Weights of a small transformer language model.
Size: 9 layers, width 768, 9 heads of 64 (3 for keys and values), MLP 2048 SwiGLU, vocabulary 32000, 102M parameters.
Architecture: RMSNorm before each block, rotary positions, no biases in attention or MLP, untied embeddings.
Training: a variant of Adam for these matrices, 6266 steps.
Each number is 500 + 40 x the weight over the matrix's rms, rounded and kept within 0 to 999. Layers, rows and columns count from 0. Numbers have three digits each.

# q: layer 6 attention query, 576x768, rms 0.0301, rows 416-423,479-487,543-550, columns 0-191
# k: layer 6 attention key, 192x768, rms 0.0294, rows 159-166, columns 0-191
q479:449475526526561610463519513472466575448545592491412446524476485482527479509610490499490476431489528518506521464473526538512480458443500488573525561496561554428554470539452565544482542522598496496553493504454618530480507532556457429535513534445410544483630498473488506499496500576461470539524540482492521567418465540511542535512459456426496458556535414556525503541490558567543452487486466511433450531452475494442440529468500570513498483453500510401570488472547459510502400538484521588460449551596475451516473507443451517578535521423581512558483482457539387492440490583460535565
q543:614452491459554448515491473469508478567507538507513478508488494477541466578521556522401528489477450490490502551497448476490490495526469537517469522479483513480498504535476457489499485531525428464527521526486549489473494517486495455455484506530486539455476515470522546487488540531446511491497546445469523481400557523553552489496505516450481528505441502508556536525533506518512483475489461503504479563502486572528531525466510463621499467555513463477466579524413494442522460564500522556498513525517488476534478501442476547505528493482510446545476484478512500515480500556493433409
k159:470408563471567536504528429494532622437505611467433412550425418473497457484563454463473453462490471488483410516487517534473528466486496563582564577494529504424505495511470514578530505589554493582599496515502512428539441469546374531508411604485425535518601458449513490577458450497460511599476543474565481488489489501490469514474472505428507428577517473486475526542479466589508419512444501515454520563480526510413508496439528529516433570424471513424608570477480467488447418492534537545546518472584422483543523589506479496518450600446526458508562545396586476447462458569475588530
q416:449498539471440534380444491546518597457486562548553496509463550476514498549472480491496456553487509515533444512540560510514490484491505592515473508548499507461495554576500541488461628448508528498467461479520560489510487511540570575395504473493544416528480451511555562433551477526487451536490505493456494520474489509382500440572577513467534510484468453471554476568491549543563531499439457446531496518473510455474496502496469510567534504531516515493470489527531518459498588516505517518461482455465485509536503494516597551496535517524572571444494487530470509509447508538477527527
q480:482518541485528495466465460552553496478506538536512484547501471501530584454512525478513444518497483490563521497469539461546499511460557548502492496519521482553505487517501470512529529450468497496440532537509455509547514579503531490416567516435531454480495492486479520468542534511500502475496474538478506502517522481450506489505571426523452462502485490424511472554469451473522488504462462522496516490486527452574475453528519470510534529541542510471495467522530464526484541571558494481473507525524506489489495501449517523506515507489528538494492536514505496525469436546484541594
q544:576368476476488497518515427453465486523547558535515504518462510570495542508527471498482493498440535419502497523479493517516465522493551547480443503510549473476499572538528480531494520507534493512534566512465506501542522572472527507495522466489473475526444459501476547457466492564544528501497510493494488490545478477485498444514600442497502470528439475513499453499530466506567464513426457482497456474544483525486544495460526503491504536569538515469492578531547488498549433470518581541460457503436463485512555529533526500457517535484552468509534512475525522514542428478425590572
k160:540483568490520535580491519461533482462552478477472530486481477513468443530474427490517551516526491548470459487521469479475447525550462511556442499496516514467436509505524491493507494546490479508516473470495534491491500495528469478474487476514514484506422501471491420505459466513495530487519552500517485478481512486485498487568436515456531471576538514463519535490518490492509458490507533462551589530487478541505424539496481490505501487477464502492505529498462553519517501514478456437500530402492491515481473502532456538500471422458513472528530513519524521534512561484465470510
q417:518505464618527478616523587480509393478515415498420489476549462536504491447503533524472549396532450496528520460470456463466479524479502436462504470470519460579476539412498518508500451535533488543477488537499404488454521478477438483552426525530428509445519540517463433508413453543484498512483542455489539531463531442574535526384466488557503488541544468551514433456463517479439431457513481538472482425410535419454474518485546453412492530504507525547469554500466515480450409482487499494504520546492571481508506441542463505475522506537418467538436502508567539538526503465514499530
q481:506455506522533457500561506489552480486455470466489493509471509549505434494536472471446468501513472530513514450493507523426519495545503459520498515450544510516519506460502568509473523519493481518483493461504547485462521441433485474525439490493490491522478476481531469565472496529515483526500522534524539458481470504524511504478456532532529509490507468527468535497517474497508510531515558485557462455519488533470478432420547496468471469483486533524513450464480542480491488484459539538531510513463421476546495531521462496448520495522468422498495455538556521522546505465519501461
q545:459512499572471504477516561527552515457429397451470510496554490477474447484490517529572511501548429581500453545487486484535500501480534430523554543505545541495469468443542492482528451508433484490508457452486483447479520489547481516486482548537494541404522551485550460528532514439510438567454452490515523527507485472458538566409436467507500492517607526474468558497459477446471489480514506452485490493459522499504467539537503514439481488465506558476542478508463559523504507469480469453541530511497536546516552525495475530549520521523425542490443506511497500523498537529531422448
k161:504517488479522483462501453477419536544468530528528491518587509468578524507508554521508535513476552470478502537512528505526536477471496448476529474560468451543495484535515492509504407472436496484512519478518481557508521514501484553489514494468497460568526515488483539521507446444530513539540522517498461493507467519481499472522510525505457475477500500549483463537489491494485547502455505535501490472487498493499505526490485424566463502520522492498478496514547452468467508475544546537537497560498537532534524534495504523526512519464479509497492487503454521498532505488577528533
q418:569488562552555521551463521492458456515460448461446461532537477464509502486493484493577521445509452525527499483582520494489528491599448442524503421537592476435501463506517531504544505488539539532513521482543455522503445499479443436497491494540475563487514520505534432509496464520528464462589455473523537498467523459539498534457466425466472539552470447479489499499510454422503481509479494491504507414562536509535545580437515501403429477485450469518449446558458530537464409530519483447498499478443540461452479567508457508476489506522508479510458493509586525477502511495577509565
q482:505475505500533493574503539515530541454463482549470507491539518534519495437521459485547510513482470521484510494519483470475491519483449507499502464488522428517465502556511532534480488488505471489474482529531515519481476429513512485529464505490494454492518476545470490518452493524478548487540501501515526505498461485481470496474480510546521560514541467530496494461555473481513462513482524485499473469582525504529499528435553508513476466462470550524514496511451571528511439499462518520490501489514502484501544534530499489481497519493550521485490509509492523500514495439568459497
q546:463498540489534459466550544526474470508468503491410503471478501533421553532504511531550550561560474428528551555510452498518517490459456480455445484479517481453532498504479503517474491505532504508518491467506545515478548488507559472514561550520422478563456531520540518448523487480513500509490528476474475407541469498456497490520502458464451501515491529486461479502490509485520433492537430558473469465566414526504534505509506480436490477472499492473482528514523525488567492515503468538506440453532499492461469519499420490571514495532546517470496467503473486588497532553532493510
k162:454469449553502490479499511502498545506496468473483482509534498535552530452505509549470519461466515513499501484488485522453504545535521487519555477491481519501499526490559544518487486573464490473457469491516524503504467498561435548513476482551499515508524586506449496491511509469463499512554471479573526472428518451499532505462420531483511511465552539500425494530519468481539499532515534464543526530462496469498457538524531422529491496523466515509469516518536528443411491503499540534482475550462481532529527475501506480506495502507456448485480459547504507478510542482495497485
q419:473512563462446466457536551549496560513493526512495504500511556466509498448544490540550498504469482499456494497519496497554522468484546520484434465586493479473501436509496548477499485496486538446471526420511512554474522539494477500529490471519556512419535461472534457396544499507555478485543522512463493543507501469484474533556559471508461458490450503503601446506475519561495610480487474539517522573548534555496530537475488466554473484490491482565526468539462521536542486447522449552483519417492469478514432604536487529429474505447566488464478547516528525459489435557557446568
q483:502530459476512510481466580547513519498472514508463499452500443521526533470486517532501497566468489504500432519421480469561478492476446529485479461491509461459465410508494470507522554490491459497507535531514470531546465482513515506512476534501546469444534517522467490477487481558509528471519462540520539490485485478488525485512511506519477448544496511481512511484485467567537457511469526505441543511523528455533506539435485480518424473486484482546495499490500420503519538471540485436517463485512529486503493530485494446482484516459500506466511513490444478514509486439523448459
q547:521534540507492522537460505472488448470469581548537510488465511551466528513548525417469516513465531470426529459508448461483534442494482547501479467516429438554466496487496461493448506507505470553467486497518438496494494491490516520504526509497464479516523493516458470492461528506482511433521516483478482452511473504511496474573549546531508473455434506500513507570553474522485532501485477512480474424599439603497511535472493447529509540534565478521533506520547532509518457554537482513508450469541436528439529521495493461489490490444545474466557491500477460487477520479525565540
k163:515568478506502518490492503490477503437559481475472482500461508477438475489509461487489483416497497522523478458512505556448458535558546495514442487484485521442480525477503559471511553576514470500489461489520547454456431526522496440491450494510477488549518452505506531498504574501495509497487543523460493504531458502434478454535515528450537529579488433458490532481516542480533500507487480461544506499520484510524506514484522515499569503481528503499520551500485600492498496480446488495481494496505536472456498554524443489489463488483495505561457512533523489508449528535464460523
q420:514510521446443448434493453482485547458518563516496515497462496457557514469534518442534470504444534513485514528464444437559573523473438552488538503459548547465529481490525507519503584492529547523519461477577603558483475506561554472454578542458511395487466481464522463406570479507517520479528447540489493491490494449527527518501502472471499519536464490515467510556552484557584550476458436483494455488494448586547511525524494483460406502480444492537409421534534554538568463496566487564490526505522491484505489459532445463452483485461501488457487535484532496502476508529570519537
q484:507503492458447471543475477551497549471459513513523521473473485527533507534496492578516440446484497481472457498496537518489515550490455546499505521488484498515473461478444481489489516495481525520525524555530474504501514534512543484483523563461550481490520509543470481465504550469557488532528486521482486470541494519449493489515507487532523429456532484551476486461522490528516519500475469487531495507474524511565526502491555487510493508491514504492460468434477448505524558487510466477528518559544532479515522515470516473481511508394505574464521484476420527469490539507502503480
q548:462473486525558441597565490499474472465492548539523523535462508570506509519538497442487507524482526445468484515510536498524563432523485568496443439491502486526518484483468514517460578509524499530439478511560465533496521494462575497496528463522433548498470404519535452487473520515496507502564498454496529448524469491539474465550438487489486520497407480513503481533543511483511506472544423510445482495553487562530489510454510500543519540494518493455504517553530566495512413514533458508506491503447486411463487569506465490524499566472565499498516480505499443543440534465492531501
k164:522461491519519554464493507501473452541607469548529513421507511529476459491481473504489545476489495513608547483476445479531468502537560492515492498513486522479466483515509481500500469536479501490456480506514504494451494509526468418516431493495517471488496455517509463539441496505490527503528544503464508535419508539471470465511512489531553547524560536440501540472485532472543459524495499496536538506471510448438450492508474462446605469482485482495502488460468562463452512490508461503500491492511472534505482495454583504514474407488563484525506485567506497531443483470443434516
q421:485510557468481472451497481508411475463515506512484443480458439504537526486512458450482513529504479481545461519520514492494551499530505483522550491444521487403489514455531490446491518518472530531520512503572524506491555440441468454503443497511477449556511518460483519430482487519524470532481484499497543466482505503533535555524534472473514511498436452493527486477532495546525491462564513456494455472562484539528460474494524556474457510471489470454515495521499502456496491503489499512517451453556517464412469478452473478535494478485528480444525477431489457509460471475503503449
q485:487520520539474542474468460535490494548469512484495462508464523534529508474489529496476504535520515556512506500455510527516506487488455516475504516524502503471497474477498502474471502472449477477455466513492483513470550460500528532447527518463487514455530501563455525477491528503479507457485489504509494498465539509458469473491547502498454516507484498510541539509518546488543529490482486483523513525519526532538523526500560450526542518544535571500473484464511525483529537556489459531525490466488482475510504461507515555535509505481509565524458556477499447511484503532536468532
q549:431486519468528455568533533530513466481497507516413531495480546505472485474522499426479546560473506512470455524503476498553525495454425518496504476527531399552517464530543487506449566543455504434562521443512504579503506533479536543512519458467428504587522503547450452508530471508502536482538528486472449406551500530466512491484480540553440504480481518519507526470537522553479569451541418535488534448556455537504440528506500423446446440507532506513473430471470486448530435523537553522516537459523491486498496488522493506502534513518526443534572530513539551578449465526452513474
k165:548477476448540481468516512485475499541456498533480516513485446548522564535467562499478461496454510492515502464467514461491497488481495523521529523553480513513494504530455499538488497519514523559505510512517512498485467480481520500518542458522507454528462510542510483502529495435504497487550532524500487484524584517488472476487465544471494442484449491483546508490446542546480531467511483465476557553489510483483581522471507506551483466491540508520521517543523505501450530499547491438479508536544475477530453476458521460527505486500506532468499482503511539462464414496477507442
q422:464505458569455493539517457470516490534472492531483468516520533465489427477472472427383557485517489511500478466520540538441479465557531485481496519472432529522502497478438528493502464502490428422553491422456429460542501442500462539546534482481517434441478523471431529544505459498437503494436527508517489529478455510479522490581473554403494518470545490506522504527484538509449505470482556478492555527434474459423463377548530429506538452505461547459461593446528527479530537444494513472518493496411489534514502517562488536482523504530453444592468494475492512484569492522451492558
q486:489500484486507511505498495429499493489590493523491502499460463533501503494493514487474512507488487468522509528511483485461497529600521488480511525500441507456520539505505488529534531527512504498493486453501510505537530429458499496465498462499488531497471507496541515544439511502465516556499563538495509565515447470562516483477487476476553449504574527515487489464504497526442510480549514483485508497472522491497507489509497527481520473524479494487438459523507440514445506540504552520542487498450476508472520525482465526480506524511511515499480519505485513521522438505479484516
q550:524529522507427544463506466531541462454517440486577499530537491477516464520475483525492525442466506532507453512543482520463494543504600487477591533491423495515426520494555540465522484492552505533505564530504519442548515539548412535550497512509597448491507491472479527528467468521461474507525570509483461481516463481554571485429482490517555435501534539511535536542482487464541503501464559545505579474454511448408499453554553540469499486493478520538509491499477513519420559509455504518497532477520447488571578510493513520423458540479495515515472579451564521488573473486486469535
k166:482483480507474469550495472479555489460451468508477491487540564470472476463515536505487525499539507497508496513504522479568480482454449511589535514464531465520506497559536480540490526463483464486456527507496547534520556459519558509471543533482479549533557519503476495487540515489508514532503436466561482471462524513516555514501478550514507518463514529523468453512528499531433525498488491512534495481499467524555483537516499453485491492507530469501519431500512493472513468529480467471465517522493491558522447519497504497533453505445443465510510493550423537476570530503523508492
q423:465575501495575494545470540460544512579502486501515432453474514559496542473498566493476515492470481563462458486490548511496511453446558543423543517496434473494545534407434414508494467538426494510468521566479452481497544445441492473555472488499474621498521505520545538464473530538469488472508499514539528481472527525588490480515406459586499496508474526527528533483591570500409484490545587469485431454528570589549439567513508484497454603472540514472471532570476424442477478424506560593463417469562439513396500463448529518523522493477569518493563567456521467457550479445427487517
q487:470506536549526508462534527476468548532515491494514488455535460459467486523493499482522489492552496532452513452527541515524486492473515478505550541469483516522548443450442491469466479534503575479529468480501447488531516498539511509491560512493513579485535456543447471485507488462492479517497510506452506530479503500517503510561468477459483508518489473562523487434472532488466509518462461521465488486475500448539473467544492446483533499501508502527525560448483514516533497502456528522543533452467557533452506514505444487462524518478508456515476537496499551524488544533482456520